From a checkpoint of a small transformer trained on Wikipedia.
Size: width 192, MLP 960 tanh GELU, 6.67M parameters.
Architecture: LayerNorm before each block, learned positions, biases, tied embeddings.
Each number is 500 + 40 x the weight over its row's rms, rounded and kept within 0 to 999. Layers, rows and columns count from 0. Numbers have three digits each. The size before them is the row's rms in percent of the matrix's.

# down: layer 8 MLP down (transposed), 960x192, rms 0.0786, rows 327-410, columns 32-63
# up: layer 8 MLP up, 960x192, rms 0.0856, rows 328-411, columns 32-63
down327 096:417495457533512536488514572518504463519501484391480512556511526460409505507495502519552560514566
up328 087:447563504496520459599400482455525557512523476513495515501489498527508500549495521518573481535479
down328 090:503464519486430500441486490474443482478508502506489425548520521468505403477495500497489451547535
up329 106:553561533459478497568485490527488503490513484468459491440455543543590499521492516455474495535497
down329 123:498497588487535513514521469552481523503509454463499476432461498550499551518511456422432446482487
up330 105:531514532434483449460515483458482509501450537561446537513459484423537499497467517535500541507470
down330 121:496443526502475514451431455519503522457532558681524496508499523450516487476545477481478562502498
up331 106:486496534499488463482469520510534484444467468479451523512496484480476522564528475493472537532423
down331 111:510527471466494563510519547467487560518469507484485481503483548500508525484550490479454529470496
up332 104:456511549513440468457442482459542549517544528527445571531503488541474435453503524503468518497548
down332 102:519421522485536536524470503488496555475504462465506465462471458454513537519469565508565485494478
up333 093:461505541522517521522500504472481584564510494494430490453524519510498443447588536475462541549516
down333 094:541438482539485476505474489481549476470493513499607507560501468502410488512472514432553465440446
up334 098:544470526452538442479517464518543533498463482480457499481503534492466575462576556527480520516551
down334 103:438475485508513484472535483551551478497493475567554449481527447432480512430486485519517422486476
up335 103:472509534426528464568471515526514456526548516516497542477495439502540483473549498511514543486480
down335 107:469449465470501532507513445510538529546548449547470478536483540569500502541536568511565455520426
up336 102:508525466480555508514497496488595487459516461574526539491531528515464492506481524507598525500530
down336 101:496518446493561576493535465520534471519497441476563504533548583542479493486514467534482470551482
up337 094:429481538505460518517493450564554456473549469544432483459503510409512527511551503521498513517501
down337 093:546472495479545526462438555461486506463540495574482512440474510625528422434465441578532511475514
up338 100:513480494478473361526536525469527455423515501579507544491487531541494526400532527514553491446559
down338 097:492523480587459478494504496467426507500538551489524450492493540530484520463535431459529510386486
up339 098:504456457483490542510466535491524534480450541519466495503461544492516458558501530517558513540562
down339 098:489520539471418442436518440484449428533494516528440567429475500574502503460504487471442439533518
up340 101:430498445518461530489498503485547556493538497502461480416518418475529571516526486521518537491539
down340 097:561481484542543561478434535503506502594463475397560491507465474576473497498557464436502486465514
up341 106:517486571480483511453459467489475545484439509524508494499460481501550494432464515586470522512557
down341 109:485522459505553511543521525500493528475545450561437546436537499478546470523523526480536562508436
up342 112:491501521505391550523504539531582438505500483491442522445569554534514528507577533528559533543555
down342 113:530437460526525479476504536548490509520552503521516510507442519460462403527507482498633459499489
up343 091:460509438495504480525534536537521476498524552515432543532426551473435527564473580536483512500467
down343 091:460461441516464523458491493465489464515476443504555551446587459515505531529566455564552522460540
up344 101:559562474534482439530467489502507431442475441553518573480468472476461555472498493558457534544492
down344 106:522532467462525528483425480549481431518507475607550539515510475519489491504561530486522519503482
up345 110:509494474533488444516514506405527507502539482521460484460471536502506445449477439465535528468496
down345 116:573499587525535493526508496472501513522553493511508435509507575553456495453651421568534494551531
up346 104:517504452464537432507579498458566548461461454543465535538422550474571484482508561553515541404489
down346 105:481553515525587505432565538469526524541440498473526463469556504514452537482547464479520523574463
up347 104:412490530485483503460431551428495491463523524522573533554528569467533505436503503513532491459517
down347 101:547516484516517526479508535500489515481523562560430497549472495469458502509515540477464524489464
up348 107:486556459526451571540498500536523476484524486501443467496567545514616417429423533528533496509544
down348 105:475542553490571481537533493451505468501468498544544492553628566530530478544573513564538509491538
up349 086:528446470515539492482485594438467408509519506556482501478432524456458512518473502486506560520507
down349 083:482508530471539558531528459553455564518508456533535437466494461491493502474575452503502485494503
up350 093:555392549545517470472524484385442501489520525557510558535423490472503476531528560474496558569484
down350 093:509592492489483455497508478596472529504468467503544483518533511558533542483471544512451422569434
up351 095:463511483522575469541483582505466450487447525469511522576542495535504543472458539586469514505500
down351 091:532451532509512508545439562572494497512455491355495474541529572537522517502486490488465457528503
up352 098:443553427456445485538468492577490476469438506496479512442507434505566474511546551515605483541539
down352 095:500507489447417500500541517457529446568575484490431447527498470510531530505469515474430500513480
up353 110:462553516419459503511446466523415501481500434502485501495420481428532444440470577541489510451507
down353 112:512475493610496528542465525491488363452451499572434515472534521469577493499533482495521557510525
up354 091:558506468511419452478540448419426452508442499532435471533420580485473446487473534415500449548523
down354 092:552447501510540545501462508513526542593495562528562464483529456504504572457502487623453469408502
up355 111:560530534464493466555508521492450444469505499533519530547438493476544518487473525562525508508488
down355 123:525477482440500542570444435548475438513514529579477473500515502470503549473542521430499403560512
up356 094:563497551542524458526506467414516513467481484536511493525444487567525490520540538446505571508447
down356 095:528514512474504445411550513485515469501506477547504532485575490444477488452504526519525491559526
up357 095:465448555446575517475517443502511537508463517517490566493434480541511450586525456548546552518489
down357 097:508563472481502443475523499446508405578466464507506553537547535534538487517506553493443514425520
up358 101:401516582434481440491498491534496470451534504562528516477494439494490477501471560474531445572519
down358 102:537403476452494525582531518549446547525531482513476486524543496476418464451524529485546466499490
up359 097:496489523495560439577507530469514568512531475502479533510501508552532519513447510551514473524491
down359 097:468540508548526539512491410566551447496500528537546526571474428508373511489518539407461448508461
up360 110:501524441482475501509522553527510512467459504525509544504537494525569507479528551516590436474496
down360 116:516491519486529495518572475547461445498486538604522482501473528507477431501459554510458464492429
up361 106:536473607486496482540483518462459510521486482515472491527494592487514539429481529461539500537521
down361 114:504569463549510489496579490509499573460475566557523496504487419489468570486497542445491460516506
up362 097:494488471463516509572489505557586404509510509454402508563505562463529469541498500526490453581546
down362 098:510540510515479541471462504503491447485454472464518524573579595505433444526466548496532486485501
up363 082:530458569545461547500517627536482540530538503495466572508531500500452547527553527511484561505542
down363 085:514566480565502543432522471445485435484489526512475472485465495464516457427476497527553387514502
up364 104:479419508481501509499553473476502478480515456503442467496519450443509490512496541551548563506460
down364 105:508563492464515491494486434507456473474567452514541518512542585478402525517547518465538488498520
up365 099:530541489506487510458453461500520472552448527497509483556400474531533435480556527488445519459538
down365 104:484474557535465534498511543488552461500480494536471539442494509570453553460512464491474469495495
up366 092:552518526536501553543477473467479485471472460520474514466451581512460509574482516485480489518509
down366 093:571444442502476466503530455504544406477559495436601478571536416456538465469471518520506400549483
up367 106:456559490432473402523426522502566544501507468515522467502478565428509556456490530499471530493573
down367 104:459434494511400500521435508499530436440463428516556492551502535512451498527498489468521474536527
up368 105:497550582466417470492528482521556465491510562456460525454454531496522455472506521530441525467525
down368 105:478523472494502543506506506491444461495491483454471410529489517547469524530433457475547518491476
up369 104:552448542500476529426588557466535460528528508500407522525515481551553520466522601479560445504517
down369 104:534519570468498460514487520482498449490517486550515466470518493394552524550578456506458469491498
up370 101:453526495434452475555486488566605528508452485541517520493551519504549466442485467475479532475583
down370 107:486471447480456479489431491480533441483529513530461525540534490492522476521541494530476490567497
up371 096:541502462512429460548488459492549473484455549486517596579529506555573517530497490493541513495457
down371 095:446481508455495495454473469583517451566474529405486517460441466468418485467467448525509511480578
up372 094:496448526478418506485482504487471461489444525510438528492455513429504491618549599486554430557469
down372 090:455493504515524474477503552497514547480495514510489516481429581417450532427543554478490571423442
up373 100:516546596441503508518456451554536523474512443518435522408484492430519570534513510585492571503596
down373 097:482512441514476479479475575484519474514505456538450542561463507573570493539527488457432514433584
up374 108:525440525505486500547530450525558515453488526506441530494429511433488526522512511584509533553442
down374 108:483595494526533500525498474516472529529528477510472480490498507532508458536535513429555402526439
up375 102:426504544536476521508441499443539493546501528513479496505521515515535473475482574543525486556521
down375 098:481435496434502521585438476543487501461443482509581486577524542425505524489438517519462521513492
up376 103:506405561481449455461456486485558501516532579493458503474464468468564473439448511484542500517489
down376 102:583507437476527489491562519474413423472508440509516563491482469481430494488458519490445540490575
up377 099:466442573509541535457482531496458542535473488520459549461535517491482537470568544421539492451489
down377 095:510524400553475490555491508481548521446506472472558558502460482526513519476458490543505538503485
up378 099:542532476533493501520518492502539513502515479477517517486500540512551407630504425448532518533530
down378 098:531540437465492487525457519548507512458499581449488529452508482522511512515491478506450481529530
up379 095:483437490519462503514545450485459452500468535512366547481482525506534503484512570513531501500531
down379 096:474501521465570570445397555591445563550453497536502524515457517499449468497554503468527545481513
up380 103:460507477504471497497563472478532367554470389590457508556419468437493509536544510424517490514482
down380 116:498515520563559443497455506537487483537583448609409479499560456406497512530454502497510456599531
up381 103:496549488446505535520538595458463479464516467498572528512373457438500528487397495470489560466489
down381 103:497455550509501473506477519543500514546429488449418568502507503571488518459538533459544561510498
up382 093:545426485454484502583522505522485479502458578548508481529438532496480492519480425447525494490453
down382 094:502556537522579500520497541454507393546464512542507586453471528548498460554460550480485444512465
up383 097:541474518505511521517546451571522509503453550521515514456516499554519525552514516484405532481602
down383 099:522502498570436443532540526433501574524498502531436493473488508549522567510498474518523464569534
up384 094:528521529497498492528542493512493583498556439534423554498499442525474465548514508475519624529486
down384 094:453457503479508504498502454488502475525427496480504490503475507507580554462542548494493505496551
up385 107:502487549451463498420456435522489504471500447570477513502452462495475552478540525578504511534490
down385 114:501514485563504491541454456479522515518443513484446499522493501500531527587468498537452512505509
up386 106:467532436438488513568497551551460456454471526508553510492494568489489511431513548502505527454417
down386 103:516468477478547526524490554518511515622411493423507440448515518556480491479468470463446551539607
up387 103:514472476476443484457471498492609471504436541506582570434594581459513513515533550504501528561519
down387 104:457477510443612518525460495452540526498492534481411540597488504529400498494483502434499466509540
up388 103:526514540513516461538589491496461425403530504571477526478471465487507582476486498571456555521460
down388 109:529432525468522590437458508512476444516550449548502509481543509542493526496544515509446499533503
up389 097:508509594444513581529558492462521441492478586514509457591475496517472483526517505541516545564484
down389 100:491502465468501480492503493545433523508536490389546551451512502581501410464486501502531456405476
up390 106:494515469533494479542508540475543468526538520476518454516526474503555401452492491484507478533468
down390 106:459521499513531467550541481485470537531484469483544521552536463471447555475518492487535559476426
up391 101:465495551473489428506481516488642541538566499473518501506475494467561539483519554487504570544515
down391 100:541489471562530418560512505454452483453495557406451449510461541530547514449483458529489516479411
up392 101:494548493572540459445472489552448492484551474589543494528443493474533493583474545551482511465511
down392 096:564516522499467485515470531502585545564527509437477466495462462491491568538459447503482459496533
up393 090:533479519520465536585511573548537450454559537503498583552535598499480452529483461556506586508448
down393 089:518524543513570496463500478447552498501497410493464426451536505516510487493498506508455479535484
up394 098:467584574428486526504447503522528540480470519503486526557478471472497504494567564478461553497509
down394 106:480488487523613529483567592495508521547468445633504444526448484523510550449466568592505432543503
up395 100:516489511537472499460549512493494439463572558548456481531513460441509426454485445509554522566506
down395 101:498469481535507531446460484528503514505553534515515570419548466480533514492461529496462558554452
up396 107:434486461479514574518436515512482535471543492535414567488495471532615548499469485524588539441402
down396 107:571477452467549528465521534441480480479470490567515470545457449471511469446442516577458458523414
up397 107:492503535452486531491495504492527502452533471497472483502537536420479468470470525524521510530520
down397 106:468510509456545511503441473486518524547500560478521461471534602518478529461504527455498520525503
up398 097:494451459524544498503491515403587452513528493552476459500483536463492482466530418510501492491497
down398 096:422499392497426464558481495615438538499527459598512494489445483498450473606476538438482469525556
up399 100:521482454427578455579494538453539521502493528528564552476436473411434505517515468456560495465517
down399 100:500470468518462513496571393540514476495520470519495467525498582498465479439418507544451570533510
up400 113:471525483505426523565510470445532497519555501536444466456414522447533531471479510527511560516535
down400 114:502501507546517479508471457434474461458512509608491520507591517496461475454538574538455545566527
up401 092:525484469541433540516506523486544571495492490516487534533486645520525493487514521466515542582516
down401 086:522498517562520491548523493506503443509564532491623475521523457521487435523482507541511568492553
up402 093:510484447497427511553516529435511464498491533527503562513459510525561541475481425497437550497490
down402 092:439443442466532512472485542579486472446544512601483548527437409540497451472476583590466522486497
up403 098:528440600523559557574558472468469428418495522523509532572459569482497499509420526538567475448550
down403 096:497504476497467526576394531507449496468512468478533495551488488567477504470581510491467548541496
up404 101:474522493536523463431436484406490524424489445526536484529527520451530475504517533508516455457550
down404 092:478450538439485538531518456519455478547488543443460549481498426525499507508468471490532510469426
up405 097:461475502499501537517507581514494487450445487471499600590479539508493515511590509519499514404558
down405 094:503498488551542475507484468536479496509508524485514467535480480493533433472467482475554516507497
up406 092:549477475534458507576466455454547484516439474494542528477455493497566464515512525508443512463538
down406 089:523510510502519511537516545520470457477485483428448484498461569469490511484540479526513558561504
up407 089:567506569559518472547532523375495514457475557517463549465477506480492454431543523471494533463513
down407 088:452510486473544474471528554457511467500473557513475479572532495566556527459529435511513450484562
up408 096:516534526512487488508557526490479493442468517508508605551487531524493576530510533508444495536589
down408 093:522535543476496489406564410455483553447450442507483504530573556554536534527446458541494421436507
up409 091:484497529400557494479539510499568550420493458502529497465528547452454492524466579542475518467522
down409 093:491486537548477508505545522489509494516561495497539473545450503506558537540466476449410497540531
up410 090:480499479458453417578581495473522496496551514535526516514448518559506521542516558482471531468462
down410 093:516493535519533531408440498494495451481502467515513548474591450458512409475559463529499458476530
up411 109:419453529496518446528482523432461463561501566473476536539507518503534507512537562470571452419498